{"n_head": 5, "n_kv_head": 5, "vocab_size": 2966, "qk_norm": false, "init": "normal", "init_std_down": 0.00491, "lr_mult_o": 1.37, "beta1": 0.9, "beta2": 0.98, "warmup_steps": 485}
Each number is 500 + 50 x the weight over its row's rms, rounded and kept within 0 to 999. Layers, rows and columns count from 0. Numbers have three digits each. The size before them is the row's rms in percent of the matrix's.

# layer 5 MLP down, 320x640, rms 0.0428, rows 129-216, columns 320-479
098:534563425466467448484518483478506578463518468473475470530608527562454520399566559501371473492382537525471503477498573542554503523475495436583435502506503534488318541666594631496568503526475433461478450524487551572507461485532491574444508510535456523474509506448380500451447549458545612504513506437529445463457480620490429604545615474506568550516498579504493555476498506405535487542494476500532455495451560473521448512455499474508525484532492535480527570458544499509461433490463639
094:472470442534560553506478560504497628518526363464361613517473451541423496535465492408524539486534499497420477473508505469468524495539522580622469517466485509567444502480516558474484516495440491467450555562458567436556513499506553462471489557458475483553466518541505473539438574466477464520498490516525620461390473551543419533554479531477545549455414436527466506427550602540513534446490493496476614499475546514513561481487614531537482512605458498560569468513460458497426556543560571
100:509438477492524556529570554465434476521581419463488488560498428520479498494485498507494480511565460521453413492510558521455503413419501455474437467556540517496553548550547523594517508477560515441560455465496555506480456501552544451515458642359552436427530452531557479538506436464489439480577540484445521461497560355432443543512417526541451517539549529488552527497351503480497509431549512445505448440475503500467525484467532565541517429492364531478461519511630500482378463508465390
096:430470535500475600468478570497405531504525474450414495540457448509530539576463473435504555484509545579541511445552482428481489473580543425509509468568512550509520509452490508496557582527518543546467516534449461391535502514598565509500493404450423471447514499503542494539542510530524540422469536529380445462545545562461555483535622565456497452488529440536491443568470541550445533557472439543540509470442554505492537514514455599475462529649550430430429466455564552562532524517525447
097:535451470555545414455482551487538597509371469482453459500527490531481530492475506499488501574498489533534515468498455562438501427533534473589528586503521522493503504555431523521471512513485480441628528498469552568453445475458500482556492545558466437513481546519493450516458566544560523533581507419434538515490474408494513538510374411390550576420539559554473594475427567516402552554550460524509505459500495475510450547467528503561393526525394497566532491545492539504531499480493478
098:396517464522399436453528439486561505484390516541546488464511477462489421574465458533456526690456415421472540485476523493478465496596491471542445501580511478501526492537547564568483588421435475492490503409476502455396371511539522567460501604544494445474573534453551426493508511487530447514509520445474514497517546530457491509470433505584484463547531486472587540523423535481498476555491508389583468472425400582573513338476596459528582494475485489448579444540514525479551553494483514
101:480502470538416527497605503442483572503513495458426600501375594483397493426534568512436505494426478577517511487569417577568532437496459510506455561521495459434410472532564493515469543539471391506488441406491485581504538450440468581533585494515570411474543491519547557526520523477483467450462463515519459571496481583411479477429495474445523540544451457516532513525581469522530522482427461489561571487528432520519500417556548417412529551513531462473529441475534477509497494448460525
101:577504504554522592503443409574499554504496445511529454574471560488519427613379592499563424545461464543487481468456479482482457491532598527601594458500466497528486465423489469499451531531464483470409505536477470514509567460546525548385549526511473549542462494511517624465509476480469529457478452473603437491504494478521559488438540501507484505393450575524599504545588446584522441446461458455417511529468587515451534400427458466434436507531540507504520485478531494571531431500482521
097:481526522455523478481486492503526371468547479464529564493641460418514460448547578510538505479486508500526512510506424487422540446476559528463539423547475400520463538538539547435567511542496422489572437434412565554547544510435490566517519494501548436539382488461495454513530487535500518576505477419433465459571538393473429406501510420473491473422621575449479463486577498501556418583511503547538544537488516389487515460456438559376486486459433531550582514543531465442543451452429435
100:627558549554446533528518528437450464377551509435437554574447440446556498458472406459618583524521493435480596490548540494542569487451567488448553497558430573529482502482585478433440626414593545559577508482525552474432568518574517403467552461541539575505494440448486511512507537484563446578455497417476532468511525553514554499453538486496530523438519504529484454551476521540519521588531494535557561489539490472488524541535489587537572457518600510462520411547551534455631507512466505
098:451515506480423528463466519497559452472464422510423488426485496437439509452470376498494513529434374465476512458501534481463412501530450511574568566479487474531468429562605526537493582475586541467442509454423449669511475459440486462558496509515510561494508551476510455440513631488459428492428503432390436456436456488543462506409487591517573517428471521498431544519550501403564485536437492512497492494538424434547501522549494458529501517524538475502583454489410469500537562473547580
100:503522442435419579490476445567542476465487436431487557558620514448454527587505446544397522393549450492518508438511433487465502513574594567404487481472479465540538607513508478442458495436529560588515500526476521578474424469507491488455483479454431478468534456542464470472472521506524554508476502584537393461432571463481452546555449479481408409500548497536480492469496490551429611564543421558468514463558560510521534458469476532609501402510499466544492520513542518443468519486480454
110:495419465482529477489526476517513587521494477625383485477363508534560482506537572540501575524598453435529519509514508535504550489411433496566552530446458449486445472433431450432504493431534499482510528594576445595505497474431465418577495397655478486479409559474445568428458543539484617436486490434471557537481449501622460446380479505504593443512490479487462479518490413542527522561453532580532534522473463436472501436446467478499548417507512447461541589484476500496443543528463476
097:547523461492431556485424493533496456570533476506521459523511534474466517476409494562614465543514533407556532459476557500494555557626554489471583405542487541489521480501459463518479394475526437522532534452418450490440508453531469487486545512478453593558531493505479546488570508541458504511472401439513491534517515463525527489415455539430505483469475503534417577637526613544457477520473459536501492493579439487493501562565560545543458569592509488390515510473513494519482422566566541
101:457558540544470527484583508434508541506438502602380539458424530596466538456453401488529485530417523417457494458532468549552577490433501510514513423545494480456528427471534463417526535436494418392534472470500527564508513517492400501481427493513408507566488423410570507534547401423523456465512485431462490432561408439544446417648594472487517512494517520390511519482462456478490457485544500517491638445563578507540453492478467528540359506446506491509410484401535481542533529496490497
097:438512479497499480494478490485464495484521464562571501476419454563456465532545478497444464465513427460465397482446453416567532465528504474481464504484458654532421567529562492498555564557489459567541488612452476473555529492518517523504500591495475565473465446486550490496490500492507557592440520475477490462418490438496440518582437501479490603513457497438551475446483618489460541539599459519486487543473489565486410618514494525434450548446547524507615448501528475467508454486494496
103:439617491416489456491506475540470460539427534569487508521432478486532467553487537431540522529467470493458519377518435524411489502381559469421523460454492547491463530447506580443489488540482427625534541570399465516457516481506496531498418459472509510565486527606529432505556554481541495456460549547598467570505530406422494449601467556513469476503648491564494553459405484560573448450515539517533468577510488526457467548538471546390492536528494507483484487486481485474477569514476444
100:440498514480523508422465533498505564530540569467560510492597597490485478654478557455527542453482558441498529599415516450497517426548451515546493522493561568500513529414496536523528419492484449546457477460514412499533529474473500459506471402561454538511440489374519545480479527541538453470543567501476495471538558495589511392522485496506468408493431512503524599473511434397675441536600492463501550531511502483503472600470550408540455485593492402537483425461507519471499430578419539
103:531479511477529496532501512571546608499556521468462519522461472445547529431463414526493535574517587469477472470431581515494508445555467495536495559558504581519543529444515476495589429413509551653561525429541522505469518446536546485523466573585450537505442563506510457562552455508486576533494477488495427457475474530523503461513495498549401454517515527573471429512470437494480486633571551461426587419434538532505561473555557388569593393409490438472522534492481463496501422467463532
102:441463496410450479466512552488509640528535498459499510505486560500520459407542479585416562528470575482561516499468558503451377535445498527523451428420458465586508463500586499535507615468506521483447504494534482494496450501477465513506458605579516419624540544490488457443456548484477592479378475479517459419506594463449466540463461460479441478545390491459475487461560531548617497484468450484500487551429483471530461436464520483422539513534508504440582437390522471469491489462447561
102:453455458507602509553485454463504439479398548529509516455404466486491560370538533543584386549546443570478505462527567514495514377518441403424481442469463586568503555543459619535500481552488477500485484477502470483469469508567491495389564605492490505554585442603452543477484586438470445475476479603394420505513519503427516504476463495456471480503515452464527539432540467520438471409475584478389602561531427466534500523494497484426530570475440508551450490560449456454451521460512561
102:574521564521491466483428631537522453394568496474359528481454644546433510415569555399454542586527476589487450468486569546532496527527529555459500539477551486463451463487438496474546569413627479534569494576497470560423484497525448508532500457514539423517433495510391515479487451496507481482537465454457452524472519426493526502461527510609559485523530498553541528438512516490511452579460448453469515520417556404482465447465469509443439411535519509548467541493548443474458482442536560
103:557533468520455483518563572482490596519491544505495476488426558529529448572555559490474516505489360462489567581564461490521445509421530441499522479414591559514470581493475519420567600440400432510556522398500518421560450497480432574551382487505476579561469423484569364468422490468583425480496523467550504602434506509447504552476422512538470505480554468508514471489422469430478548532548480470531547445487469502557607562584480468587525506428503558550516433613527478368637510444468520
096:532585469507508509457504521478571569480485524586477492447389501364458567489557560428489468645601546482515517522527515497505525400435438543500486593503516549562533524493453558442490489507513461526455500505405552549478473532465434394575612551506487546488448509544485565460470489538530530485513482547425334421462565551520430556507527577545437474488542526432424456495436453603498548422417513516511441437377512521476433446398550546463457518452492435427555543430518489501459487430514481
100:444454481483524512473462496560621540518448566485468517492466616474397555608430532549493469564447521616512529439552367578592508505455512480579447450489479487554515582527476564544540420543465514415520504438489493442529481528430458494539544566479519492488524550608519440557464503530510473478530525433475492503557403516547511496547412419507553448537555524448478473564568587486538497467489517547499573486513503472505546473599404497491487461527508535492446444531481491505532501506505584
099:546548562556489524486485476444522462457398548421525522555486573390546464530466477472543558537491476575392600512450634506548483540454478515588501438441485525509507523525498463478505504522534529425549470502448596494563506484463518523482527506483515513625555553530538404556528481460480456499555507463413547543513564551470561478600471447454477543454543426530461478591506523443599504494585563507555547415525526469459543569542545519535459568382595474468467397536624476524587461566552534
102:431468528504385550545511591512462496519489488491485484508535497554543657386480598491548514434544524411519459503536562476432522578549500562521535451553565434482526524552511554550460616481462488544478534458551527546485526468488375463511476554551452463573505517503494482483636448401515591519409452486421576432464442472546459577475617487501415523519474443447568440525559419392451423524558452476482483420470522543590467424562511544467462420509513403585498474494522507518513427471430557
095:512540459552502477507535601497500487455541540571469494493501547586465491503518557520542517507523517494509515474436509506536475441500539415526500534513458504545465516532516549547459542480444497495523501438481482438518551484577479437462423455576574526487505485484620470484430467512497499473422407427566594567556521591509510534413436582446550553448523425499488569462560466534497517522512486592458576487617504482599388515500558490461471565534467554436504534556513478546520573426428492
098:525379463597545468566520562397518472543576490528560499547585468500391487470524493461513464538486574421495496504500548446575453455493493487536394514453400437477456523484494481444444509553495545488473417521480511573519520445452477520472546571433505620452484471498440508466572498469499485524586514462467403497519448595493500505475482443557506515614605538551569423459530565428515519545516549531524446430484431500479537561508541481499480434344436467544516460505414493531377527548488528
097:485357447542588543487532560512466413557480555444510533497427485584508460377556563535513533424503547472503442466477552523547598498446430559516470523495522524431481512526494525465502511453505520417461500430539503532489534542498525508513581413466555601517507507572444453468479533462533568543512488470550490585390515485547480584539571469556464471536504521487554483516568553540499434512453438548487498465601446389478575489481552567494608489476510496441515449579577527627485524431533506
102:557522482525564472554556510489546565492554428576508457470501470506465507446503517437529577539428422476448510572511474503383513451482443497545500445554428464481526531542483553459564525602523470558430447361605485495486495454461514453537502529518470505435471490586471514481533509541506502478508515534499550470503483448493466547539552518528647585507596543511505474477540462439525535601503594512465483474421480502526528506502535478520557456441562557423535485547455510555494486451604415
105:516492435554488457508608508577513550527446511485501466489525476498552531588509404490477515551618509492508473412464393526468604460482464435489526499566468395478498503499475530427502464519523394417508443558498510509500505613565529502559577389465431574546412511534492537528551420478531500535562538505550421527532500516517437483546487540461526562513504578497470543534512553493500524531494544513517549433522528593474587432409495396445567508536549580564526528471475617501465508478583480
100:445491526490546479497541553498513534489456497427526578417488465520473630514521519411459529556496558581505588504579472505393464402523508498510517508452439512457522417481552494512531507525467501446515594543512631528602415531461562383403444434501512464504542551499488457528558515378505431532535459483494563505456560452570470582471509419501402460532585548456492521446507472501548537514594571559544591472428433547526484468513539488539512485470460516559538533571444511465487572561523450
095:533423557465447545505461492627499560499532451587528449553459495449539521526481563549472528470388533550534501574477509465461554532475618545575453477464430433503532563523492424499480482457573503504506523407479565440470552473554500524430437541522507526480478514573357574499407523449574401458488491603498460552553472551442592514490481550562512508481437570425482421553501468482448474555568573490512601495490502496472562494497466507415472527428469520481473438483508466518482505585512444
097:423534499557549565538495495417608545531498488559460557507492424512471491458561570533463461521515454559467491467574542444574512599470556552515515434506490493515453461540553501631537477532574506472533550557496455504544424437549590604479590446515593449492491505441546535575551530536484479479502389456416554550444572577542541493450548493524493435516492450485529489553555535533484497443537447453475500508511529609517621557508576522506458554479526520510542456427538532550595532528460550
095:492525533458505595529439414482549400416508592500443496500467477515442509384423492470482493463419501437488434536479468474534469479504499429530542422478505538512416461612499522552468412589390546463490463413493471571413492398457475567455469537527467442453517547539576541451559423576489472490550485420624457492473363496496499423516437501480524490503529514521497529510546506523506452463513486458530507456444466494436481584423483402411373408492455561443482491536440502407501461500555514
095:411586423555441459415507471563491477503476609559474560458421525456480508471440489556516499563455490599515499476535411423405569500528522499495486462592528536459501491458592565493529516494435469416458483494547540517588485475460504485436586613500570630493505513547535380576498507481507525492526507514500483515500432519505470385435563429446463437493520523502503436489603514493492533515495455493463478401486547450539550657538479574504460548595535520527434501474505495507514470412572517
102:494464429530461427510495404559505310524408436448502597490527549468530564498448458524577619506535446560503452482495407501492468378578524498505495545459504429426487441454537455460389473464501450473578509555494465520610445460471429452488455444607554490513476491471514465500452554455533594436572517429475587423558502451478425480514445532532478491465318495433465573479442498556544557562576574447505523545639496488494468489491477498505487507590551447476512524539486511589488414523569486
098:548512487436501534470433463449525606488504512511511552469464436454511499526578544494471500582470580502466491418515407584430518476539494483502587479420540497515470493509475524484470452439575466438500532521512512458531571533504449520531463368506539563449671518506448473480574548580531550438448522481500514516458505520445495532605551398450573539551551515498433540470506495553488482545559480497446484465492542544466505533449448643503662507570526437526504524389573500427480535536447517
101:512447467522466458482478493523451544565557533522571430497575434492476485533531507434519515517549478496495469599480547536486591469457483482422501521491596471462519512469411390358523530571500511495524543470520500558458508533545509511481556472505451543576473531472505488490486554477503565487528502521609592548476442499449546486506523545487610502514467526585563519503426492463478525427482525485545444520493467469464387545559528476491511530448427498505507521559450543473409462501557557
098:482509541555509479510507478529546386556579497537500481524503505462489521545533459539482603473489483538484410661544530523549441477468446537553491456524416564515562494477531499491560518485327503593547486422529514457477462514548591420561465534392526495428503430624498517578496449476424521412363430549572443591539542479578515527497480608480570445511420518532450460540429429568525545417479644573538547483407521506541479585504501490453483459541449508528429479498478467474485524482508530
096:495572496453501441481589510514530559591499382514568491519460489432583468459589510527448519535636540516484354443559445414433461547490504494436489509588465537493464461493496492584478491450481544372501505502539446542439498429435478482450435525591541476433521532416543443446473444457538435472557449585497560481473511470432488519547555541502467495520500528536546449528508449557460496521514474582583469555590522537575385516528548489471456584552427439426470469556558537458538527451549581
093:541443531462514396528427475571480403560464548451378423496501532483448568478579592436469579494516619529507581542478456484461456470482458502487502481444505542504468525509416497538550482408524557502464370473492453473585478478505492553461580463449432436523482517451401457461585436600537516453489406473444400497410608426495457496519454438547544416482466510637415501477496533522567440510449518513444454503525542485528447534477429379574490497528645554585429500563526600440516520415476619
102:539587545515479514488473476464473563434426536556498478532539548505572553499466433574526581512529473547510403494471405589532489483573583528429501538541446436474553530519472544440445450539514480602539560540491443477524547593468547513464468541407516454548538511503412508470520480458517503508442519499611599533566485528404521533459522535561483478539608546478447602484497464499528441491487518466503572458557518486471504593490514449530455465419524518501382370491536495500520485539602477
098:546531516554564538547456520482502426364438581573527479507468486563502523484524543550560551494440494607544458534474530465459463469403491407475500490519461520575482483446487594509412489418499503509442602527503448443501403419511509508422439574489473519579550542452370596504438477438472556453446582516516480474492483460505536470503444472478493488464563451556552489522534472488538462596507500473490570560518430499530442463600576402460543477479565558470582490444463467524544456512476459
099:396602622521461600470470518453546579440519551537487513497464572454561494559458485514499504476516405556587542459567520523569476559438509549565504534475491546478505528535389516448551447533445635478533579569502611455481503529516453509526494421465510560436540499588445400436491460612582556370490539487551457520449521514521420514441495483469431621497522536456448442544549507462519559348446546492501453483555524486497471496418579398511466558468564534545441497491509513606555528414506566
095:470533559517500507552584462578467417491543428464441502541520588531376439446430503573493438480462494450483455484515357449460538508478481541431430534646430461498504517419543421463559541464480462540552486434589531544590537538406515421556446405454586481537545475460620435551475538440519416442516466454495489484570524583413591555483527550430589417510512542487503526484578455454560513587465566543469540463462528457503411480472468502459504486553490423511407577459548512503515517484478553
103:383490440490465380547590493516484468519568528442451541488539478444488515478472502527595521465418468475443498516438480553580424457470548429574490487518507488507536508533482448429483462503512488554524478545480514429459535436549458592472524403410506536565497499500468484513474444501474607421485538459569502555534501484546535449472531471496436426543525361482553488527447452465515526510387569559587534494532578501474387531520437408503480540461472492503466472539479402449498474504532495
102:485435502473449463499493477522571482533461531435609489418563634439544445566496489553529457499482480512546464418519507494537512535552392459514360437494508436425442625445486483478481505456506506538541499468415393491469469463494389473437475443542534480480566408546525499610481472451475494471672446532523508547583479457492461553530473510494531475469495529459543543504551545490465477497423428502493455604592514535477511505532486479449500510379559523440566480579472515455422435468468503
100:491421546461467488459500469556511413485421550489488535481517583474485490535515543489610446433474516447538510529560516494485481546596462637532497561618529540508587584456532443525475533572507561472539508460563467461552557469498516478478467528540532490425569522496613497473495514382464450478545478515428653487513502551494486492526433543527493517571404547605481540455486458450520490427490529467481445526468532535553453520488450565487427501529524520524552533545541467479500369516472522
098:506374503479512533481467486469523528512386379545569469556486483491516527578498440423493518455527542495428504457421501462526548494423427415437424397509532539488461465528540518463422509534496515487563476564510456550500524492645515448530489470474494552395538589568422431507441542528483457464551448550467444567547479543469464514486491509477596586574508564540514528557442481462507518480560550495563504483527512465457477609557456589614468570490495500411558567422555502484502512526535527
100:532546548516509415487378496508660541486580576552590430533443531542450485440478585517512457567512597602476566458525544535479442526484460594477422452525573577516535492499521470458539525452485475473581522513496463443550487440453554466525494512472469473521427492413465527578446459514472510543501497520615511631548558451541452467514538487458499464529653565453539550474408452491536439449428550396460501554379443472528466559528520413501518528510420419463624513518507512492580463515451503
101:584489486526432406523482631537612494465454524485490461548527593549504524487618567499603473523489588466527590487464514521538434484451557539557518528511529585575451514597562527502521433545543494468553550578468461561547517497531478502468540576528428536479463423485481459618490570465463510411478468491461420541481560530607457526572453532466465439464586411508481458470467432562470523499442456454539463492483500411510488412551515422531549383551515400514485449503560496530448504425560463
096:496476547492626506538510459539528504514471486544547429515572486509438496497587421425462571408591552456495466519575429477509520448575454466512594521468402409520444479499442524479522519539534447460522417496483573537461509509515510462495495465421563593413441587388527455591495445494458407461626558453529531573471504447548505415502437571561452459570502645455583539514602495474501504355494528615497518408524451489437416462374428566526543448414522498565393448550534525454451539548480544
099:564520492504599518516444510500451380466507416565473486433560428622398513413485571522474516516403418501485515497481615432553473487360437533502475465495508553565531549485426446498514485535470468575428489506432484493440460455573525631553499494439453418537449543601473484622527486528512559517500546486484517487496538492486393499421548551485551516480547417525409487540410480508482450491421453501538530410579395460459596522502539512482500491428468527468538617528376463472424506467483618
101:418463478479490405436528442455446502514512376498498526514447452491536568437537458459446556416556590551577520397551507467445540468529437468452505475488565373409471545564537467491526573464433445437442468594512470518450464554480494546517540431510527432474513515487498509495609526521608449466510536561501483561428573548517509597418517545493493500431404502464450490452426498455462531389626545488531439416488549543521503485557505526398498510500497461492538435492489542492516503456527538
100:494452519566498475454449445518501483501499423481516448525552420433583463490384412564480524495436498506563489492479454539334466384529560595579516600489484353523457506571543422496476510415394613570527461418555528609539497496541422537489444455505433516493476579554455538498417558461454508449508483494586493550532437550463437499399462434473495454415536418533538558483549454469386542556463518540509484499553566499474502454436574604539480510497486459491603490555545455527506496524543511
100:525533546505503584510563532483547590453460545615465487514537607525496495549540549535496536503520445489416559485505613549396601438428521631385480435512575515481478481494561513421448540549533401544380391461531518619502412548497574572491549571475473409496499499493501480520505526554520516449508469468552508560519495525485508453478460473464476540502565445500528506579501573481495545565476463438400465494473475556466484520512486417455463490492572461508469404476490441476468545450423441
101:469505448487519511466455495464393337525440497521445466541557463510521469511535543498595496627538470542555536517511685475476453501536406424519468516435455520434415458490421557446447431432460631473543416432446481542554494449570558379542462588559546599434514545498495456483545438549477476394543482517494493483476495508511427538581416433486556474388464490453457474468470414501559443497440413456478525409583486496535423468440524489531491451487483531460499434467565521430473515454367537
098:497547551522558519514466569469417462543514513450518566557520533487490476458525605432540570420438528440466485409490457556507480382468489458490522585452507563481563562537413565575530408452517558486417509438409501500550556523487455482524472557550446510518533501453501513443583506521523603466463479468413487463451472545400456441548543603544541538486403525497519438482486521499475461488467584625531483503479480589524526483533524466554437456493511550590524541439389525533522491521539554
097:565522408451492602485537454472425558516473480531484482472457481420511469484512456583554470472480564485507573465413533508576475521457550401472482501528544616556470459496451460526531474478633441519467586564427523444530575450545490459504481485520505481374445495586585497425500480560521545429519459586447485506459417554453472499537553473504490528518569547602540600575465527534452435463549525553564535493599507599481614567482508551472499459465419472489555497555462553517560457490558564
099:505537500419517491474568396541461447493543441511408524548432434483540474506544551470493489488497540456523431460572500540518535477420487481457482521572524528520517526524532509488481500511442501425588497589525493549532537460513384369500497475425461441451563456537528519567507508516571487567447504569610524501470490493455448465469526470463503509479537550449483454398412539526545498478539460433545450510491452473596492479478478523525539553502494531573493552404507504512493493472578517
098:495528450515460465524394442516542443525595453408502407404489458608515617542434452439518492442444600538440482429448444550538488482485549505537506447551599551443523554541551527543495499475530491522495493436509465502466566458553541558470506469489528549572527567492493508391504584506579430420466520494533535476472522525455508447527542481565501522498588486509561543479547586446447507456504506506508575495570506580474479533471458525545519484508518501487483468465491551415542415563506565
107:459476529511461473548523506444505430504511542484486567543544505460492442463498456547554493458454506480556478473530450532485623514565512395512444459484623485474546505444586479537501511585547479335507586495358527444479518531517532520520406580462512483574483490530417559408554453498521523559552471494455567487484466446482443485470529545542458502478413554532584392492544566504481451487548488452481461505484529548499577557522441599515490444539585454557502479439560537443514456542379439
093:453596464533485516493385521521456442483591538506476437553580483492567422664463436490496477550482561459470548463455586468488499605543511426494522510506537469612502554524480521530520471438486551433465554523466508419447447553520607502514433552395519479537459544464534409427444451512497494420480477454497545459533463571471580405496559494465520499463624556619428512492386449510438496457455549409541456428459590486471513484537515509530498424553524445506557488494587434462516531486567514
097:502445423455526460522512391499518486505510574507615505532589510585540419530507571497546398448528465533419604518428441522560482460494432502518563472469529402542512541518569540482409544523525640590515468556449560547470447502535510415467479498432568521447540442484507537515508460520510455392435549488408531409485585528575454471566555517436426513585417519533548490521439432573585492463419465480562555379497453495410557510479550502515554520433525473529408572464434484514477488532520479
096:424501496541404539470581510535533489573439565453480550545477488394513503343516518502517483507400450570488502509531560498548491533454539508471571551413533500482437502584479433541563516443528593526488495442447617546582451463462426523550376474511515438551488479542417495556455426504492559559542475402500389450505519522477465485459560478540522434525456467535539441491470533535516532398499371509468421435437553511495544494541464517444464526463436528463413436459491514537462567493499459
101:503513541541558425502462460517378457509496479491588527518567495542502516507429460479496529409457560467536449451500518450509499439502536470446515440512537495459518451523461465433539518507465398504407467431475539433580437453448484435474484592587530499420537551520536468519536407447437522611458470545506489524484472433491461560499452520558469532461443428423471411478537481430482583489434424450394487506468498484503499513480536422511500473577453537542439584557457498647500531540497515
102:502599492476443527485522490492509580484457538582481546493482578500530440539423546537400463547391537440519477566517552512547511539424463495509556551431471529463517483432442468391467544414483590477519476572511495431455508443532525580489526556604557447537541471615606478521583521501474463527529511580568534525589572465551446398529431481425527403527487522500412514505449516501435585497529432479519511578424528429493467536494537478554569385433519467387448462589539459544542525558475518
099:566521477510568486469573377527535455542646532498487373473467432513487524348391359457520446496441447542475417528580508367491422435448431441507559447478552524503518469463457502571451477549516549503436453461491483522550522527433547497540484475561471454445545541474477551520515521449443516515531498550567502562534457451515541666477520570434510528493401504449403514489406450411473496611461503541537554502500444423499388510472511541544511548485535545512507504482485498518491515521486573
093:516584442576441571501457567478467437491506469562526489495465495552471639534479427353458601556536499527534464422593483506433501516444525513618489371509517525489485570522503541513471544570532573578463458471590499463497522483528460570534610427575466414534471521613502438573503512531486606453538567520672558509516591454475455556498445521518541528364517479528548601493411494482513594538425548478477384562495543515398530360457514594482467539457462517468501547435503497429394466517384503
107:579479480473597430492436478493544337631375483434563497581500514488521499483492423401573467383506468526543466459628569478509581515507495476511434559428494490443522521579528526427501479558480511529485445567566453458518461552506491492535576510532560604583458531480621458510514413519484494512463510484593456490495479451521360539599484459443493480448462536429538441487572495460488445593507497493402556501523530507552483461537462471487454455464528470453487429425545576523461500637493510
103:451605553567528575545589535490482532548593454513415514440501550488501524352501475517493441561541461529408481473489550521520503472535515613529572482492404543541522474490519530538436537535548556455465480526539470451477472552532457523525413531459534341476451454537530529591414503467503509496486476612455550477508494559591433525531584446528529477514453469509649462511547442429494497519509427533457498584462531480498526605508536463435510510556502446400491413434534500595464506481533515
093:455537516440492504512557455443504486533527435534575462464489614574545430468557481467482455409536486611457626470447564386463466547497437550525547456539489473554486494420454473586478546542400570536591546546523506621464460533542567508511522581519560512538501507501607537551455548419493502474471473487569543485551401497466495518554493569480568530472450534436500488407409562583533598441509514500495524481555470483488538538559508553491591526517464455467525459473489499556475469487499584
100:554575513467511464502510588529514632499582512466548515549457467579549483492531440430494443511622508490542435475466613478487522507468494445445522496435451614494490409535443477506432494490540488472536561525439457580481540463491536443486357609473502453528438514515528371499484464548516542475514565450472502431486434493515529476593521449493608568547549491514471430499429527510510516527481563459547495551542413383515514499502516444594463428461472574566479464450466482486519445447571507
098:480565500530608522522415490514545401505471564509592531540480445512474545533583444473458509346523538477445521512664586539407509447494491550539461477470516555427591561479506475488576498531495515434454509531475531512456568553430540433578481526502455398373520532536476487569449521540493525520528536481467498471536577469545561527432489493496432495448508538485563450498520492435528546485492541522523577495466498491435535475511523491622458588458509607587507538431519502482527514550481412
097:525563518499589493472550571545482510518471499444498509457535459523505487481456453478500511521490553630509510465496521467583493482518447543432487459412542492471465485406447555427466448410525527545442553518518514515543515385478473507440514485470484595504556475527490482550409498582561481485525514484606438466402481536574441492402442549476491494384450602547497583520522456496506589495539514529458476516490502558439522475447546470494485577567490549508575582562454486517415539551411598
102:415534549439540505476408453463410595513428422484575542487468417532516445505471492470490580411447413471501399557519425445475482598458494428460499413475511526530497459447499478455495467525473453526462572541489421562490464478452501496556419524437571515516594527468491511565491498456445513502421483511485448546534538435476520439474502578475472459478507503475495492473471494414435464510528394593430578580549471576505488597522571462507396594467470451528478547504537529433444491515499481
104:495492522446502490522574530481470503414492417440539529430603525522485507452538550496468497533546487503503439482513454449517452493449490553424495487482532511467591403470503439455482467574537539567465495522466459461469515466491608573485496553360472481469504496484455611473468609587473399496544590594499504532464442546501603511527493571529425535531527463493580592545373420474490421455458569561496491555500497475449637557512450510486441496518460416493566475564501525425486468511545602
106:444478511418493517540516482495494432516536471510564501497484390555456441479481443520512445515509440460391526495535432492554561618551541409406437550480513448509523480462438547500501507520445563441602509493499517587399560560499530564522531453465533518473558532542484542467526502443491487476435468537416557497589348553426476450470558522554460362494470484504528497514468567504483546539467579559479436478571597494517559568506453546491485546607530522554520532499592462372538521538548518
100:447538505558516536530500486543462625480430383549523509498466505514496469418458455448457540604508487502450485492584530545451502513465448462496512553510540401434510533500564578478392558471522556503414554586584456600466478551478526551417497488578511519554448563499445547529481481470422435483524531515538524426460477538507557574509603483508389368528481519512492475496443428539427556564531476577570537496481535571423585447510428531560559446602525468585518471479476552624502591535542470
095:459548555489444514425506463479541585477468539564462514396524577444539502544494465583478516469458546486540486547473459547491436527480476450412522474550531393450557528449482514494554490501532510519437463532589487476617465533480441496461465677647482474485563551504465534536497528470512434401513497491513556472603516448483397474447544476540486508500514450490546497396613495510498486495381534434493541538549486399517543501489482514492496554525566424527503525585458536482453530478493485
099:491562507536471506480512485460474554506475572467446531572498507547491414523565495494521464603430460473443557616521528463535557579436514422462476556430502426584593557433540494566493634562538451494500482452473488530538536444418430474495456520586425520590440497512406561462495570540561516479538539510487559479506427517481480454494522485461479434408484538497464633461511460485542541403541431523483442547511485444433612474433452475484487564470580439471527491455436567556504605487484540
096:516486478460428538449443448524585478497396425597503476499333502492555455644487441485550524549505522482491510487557485522497545444442534550432431512489523509516495600463520419511553557525544544492490577406506457420519488508523594507562631498510467574498535462487444525454521520525463460583578502484489477450484483496529508463386478465497578489545605491523563409489354562448428504526478395493596496567445470464527512504544513492524477581548577454525521471465441564584583452524568487
109:461506580544492498458568515422474467475616468438565497447376507520497443546450526421396500496528527509569516491457424497579513464492461432522491433565472515497473432520474451556506511515537508482490453536488409528500478566450560369488523572509413554456513478474494527460518440513545494525537517400492533484482447542499533500519467564507438542452505414412584566459582499503555466539461541497422479554600477422430474414418488478505509426520557460423452559483465534544494461475503444
094:413477481533478461466459494469478524551457545464501534466562493493518608550451423438488508563502578547514574421509677472536514525524460516519571468635589493453486402481388505478447482541549452501474470562531497462478485529517427495518501563508406544481566380534443513558517535491558476450399437458566499416468466591519481506443588531467539512496510576424492462567522499501487541487649599492529521445457488523520522570490406547527478515453567558433555511542470507466540544489499491
099:551524488451546440461512473459489547431481545507572493513485472451499435498468461423573573472472492523552473467571458535473428492556490459481492492491511430420539500467418460524523443539397511590589497542604495508495509509519479473442499540439472458474520480471518461505443508458497408456430477379483599441488526406386525439513506458433432482395531503548610493515523457551555537494503589457468500529480472540546496514457507602472486430524522419524406537492384476524437501462519480
101:541476493535464520533464500584582553587438490484478522527499451600501492542486545414449465538497525508545420491491520547509533470442511404491549568512543616543514477534476536455420447357497552425524576522512587493420414592552567528489494547495525534472518506501467521488600563562521491462534499425500418444483481525537455639541520528639412553524542548583481453517507570486471487524485455515463488458465513484484528563504439518580529450446531520477506500494529487536515495525538409